config.yaml
num_hidden_layers: 16
hidden_size: 192
num_attention_heads: 6
num_key_value_heads: 6
head_dim: 32
intermediate_size: 768
vocab_size: 2048
hidden_act: "gelu"
norm: "rmsnorm"
norm_place: "pre"
norm_eps: 1e-05
positions: "learned"
qk_norm: false
attn_scale: 0.177
bias: "none"
tie_word_embeddings: true
parallel_block: false
init: "normal"
init_std_qkv: 0.0361
init_std_o: 0.00638
init_std_up: 0.0361
init_std_down: 0.00638
init_out_by_depth: true
init_mimetic: 0.7
optimizer: "soap_variant"
learning_rate: 0.00616
beta1: 0.95
beta2: 0.95
weight_decay: 0.087
lr_head: 0.00869
max_grad_norm: 1.0
warmup_steps: 200
schedule: "wsd"
decay_fraction: 0.816
decay_shape: "linear"
final_lr_fraction: 0.0
batch_tokens: 131072
max_seq_len: 1024
doc_mask: true
train_tokens: 378300000
max_steps: 2887
dataset: "wikipedia_en"
Each number is 500 + 25 x the weight over its row's rms, rounded and kept within 0 to 999. Layers, rows and columns count from 0. Numbers have three digits each. The size before them is the row's rms in percent of the matrix's.

# down: layer 9 MLP down (transposed), 768x192, rms 0.171, rows 400-425, columns 0-47
# up: layer 9 MLP up, 768x192, rms 0.17, rows 401-426, columns 0-47
down400 098:485498457456526464499466515497516505496521479523513486483508523517504511512489533492500487515493461505508498459510497494498534465503501564520431
up401 097:499443538476511493504490501523476534521480528498512533528550514503492475506506443504502476491512469569457513509495472509489473513511518493522493
down401 101:559473519496486502519460596537518529498483477511485503487527538511504489429478512494489482526515497559491487504502484532514517490528485485501516
up402 090:505534508501488509464526530497504515466479534492517507502480531524502496512531526479488485467462453508491514560457506502460499543519534469502504
down402 091:509496450510510498510468530532503479516460469495456537492505510497535474488531467507481530470547491475541538439526522516498494495479436501496520
up403 091:496490500518528549493524522493528490532521525510475528488519462489515489487498519476525522446493524479480476492500495546506499509517497527476531
down403 090:480508526485486475502476481510490520499479479528515486510502486528480542540523477516448501525503488480468459523507504487490492481464514511473456
up404 101:527475515470518494503450486507509475499539513487466500544528547513501514495561500481507489486512490485485477437523487494497474510444477516488492
down404 106:516461513514498559505476484474516521503498493497515485511504489497495551508489515536490506503489498553509476480483516506490502489510524483511518
up405 100:478527500557520465476535556564476481516527500481525534541553498479477506502514514489488472545503486491505501519535549514495515507485475477503497
down405 097:545487493538486476490555520485516518517532527528469452473469548511476474529508501495516508567516515517498519556485507481503510505503516502479446
up406 101:502450532507482506474501496511476517472518470540535464499499495456506522514503511524486526552482458514546456500509506506510514496476529480479471
down406 093:564511546510531509513492443484511523482461508476513482534566471501503534453513497518495497462476568448501505512507514496507496524497504528515559
up407 099:511509489526554487472528472485502519482457508510473525507493495540488509435542486562476470505447480492490514490457520470550467446534489526510520
down407 110:460461526496492496552510484452508534490512544522497492498473492501423501524482465492499495507476482488492510524458450480523498481545485510492481
up408 100:529492544537503530510514468504474493587484467513567485510513473501498492519474490529486464516506504465466516515463503514500492461508512486530479
down408 108:519524464518484489467510522555478554469506542472517503514507518470478469516493482511484533516522474516508467482483536502502499465565488468481485
up409 096:516480472518488475466517456484522503495548510457455494560529513462522532484467489514467478513469477456502519484475491487497495498497480521492551
down409 094:500538505538491466443540501519491478502528472501480520469495502513495509476508528477442500503509494542506497537482458494540464499500487553499531
up410 108:454453471502538506473441530488520511517544461447470542504488464484420485477514490528496505495529496484509505481502490526523465496518516508459468
down410 106:439520468538499476470510484504524442451483513506539518496490497503522528484558474498554526488461500454518512513488483515472495500501536550494489
up411 102:464510479470538513460494488490457507501506440506482529510486514511496460497505525492473530513485485509472519487514491489517487472502445492448531
down411 100:494488480518515531486472560567510536491494508489559538513542477490490553514537529499498517503506509462500518547466484450447493504515514505467521
up412 108:521482529515504468506493529536457483529486533506441510434502547474523503509485459511490498486482525493526531518517490472487527516515492509520481
down412 110:451531489495521498501506474467520478476514471482543465521483454486494468546509499533530519532528520540508490461482493520520503489528466484519551
up413 089:515445530519492506490492519481513517542465473504497506516475532523511496504486525471502428456497471550463482546485461530531504526524504502443499
down413 106:496513511500501508535516482493496461507507513480512510551464539528504515503511496534488489490531530469521487487524530475506474440499510470494483
up414 101:506483536512487463540496514501494483465523523509501506494456504512491473476471540499544503533474502531507504497456444464509486490503523498543471
down414 105:465533504482510489470507490513514479475522488499484513531510517487510479508546514425520473473478476491474526514510522523480479534488477499479499
up415 094:510459513484537509523464473505494534490489486522481467526486508525533494478535518495519476494488467479497516527502451516509540515552461491524499
down415 096:531545501467488539520527478525508512526503519484524478520514505524518500520519499481494518519506479475505497496477479457469522541481479499530483
up416 092:503482481522506490491473504524486512510516535511519513494526521502493514515514547530463497517477502485499526471492492525516472488465524524525553
down416 094:488493513497487487457536529457509475527490514503496547510511497471524473493513505532495459522512496494509463467508493510545483508471515500438476
up417 106:479507483488506506524458489450522473532422509487476514485531490515489531484476532514505525478496467542469488533518508497481507498551510482497495
down417 105:573505479438526494486513496460504533497500471498482521500528529492528490514509453485535502512446457529490507528521485474488450452502481534536475
up418 100:439492569536485499504493494491493518486486517513536491488493525490526523514487543534490492489499491530485480527503479512464513528492548450469517
down418 091:519469512444536466515518536528472480527475507505468492504507515456497505486492488497500534513506517526485485516453508513475488496507505523462529
up419 093:530479537512494521463483465463504484489517511449486458542483490486548529442520480475480508488522440479463469533534490535500499497480495488546502
down419 097:487484510529527493554481512511509463467501481522538467516479518496458500497495481560497507491500511520496487488452548476526490533520530554547542
up420 104:550526502492499539528478482515526518514512512501480502501519499516514475510507519492542495520448537514467507471524514492471491514486487492477537
down420 086:545500525460494470450510530486464487504474534555491494487541468477499520500525497480507506531496509482462481518483548537493539550517498498508481
up421 100:529505492493535529512505487521460582475483515532519502499479488493555465483468514550522521476496528462511463496502463485504513498542541512531473
down421 098:466509476498511465494530480463497475494527485487492490502521478510458527484475525516501505537498455438545525544490517515469455522521499549541475
up422 101:512435527517480492510457483471500467518498522519508504494535521524474539492564537539514514511499452498504493513524494532481514503500489506493541
down422 093:530492528499503518466507469566498516510492476478497474477513469484508470518521506488530502496513520547534511503523488562483475531477538496487470
up423 107:483510491482517511518543483499430493557475500486529490490502494452536465514510539524480523490482539500511555484534473538512516484443500462517521
down423 100:503518494543497530481469517502544494524533531479497491508553482523512493479529512482495485516479504500481475481546489508513494498522476511488535
up424 094:537486484505466485511460526516512490491509531545502508482458473517478456534508499505513519544511514487499499557500534518478507525486548479533492
down424 093:442494472515501496514513485539475510515489461489489465503499529512487474462483507498494514481476494494489508496495472493542498490511513483481513
up425 104:497521502458544481497510486509524514527482535527459503499502487528513480481467493514465487547474535504501525522496525476505499530522512519500511
down425 080:509492479510530496518530558500507496533504477510515500519525505504511513497488525536564456479525540490488497542523498523488491490507533523540461
up426 099:469489517499542536476481538527493494502491499490488498519494458502474504496480530531485478503495478543487439494501529516466483458538499499479491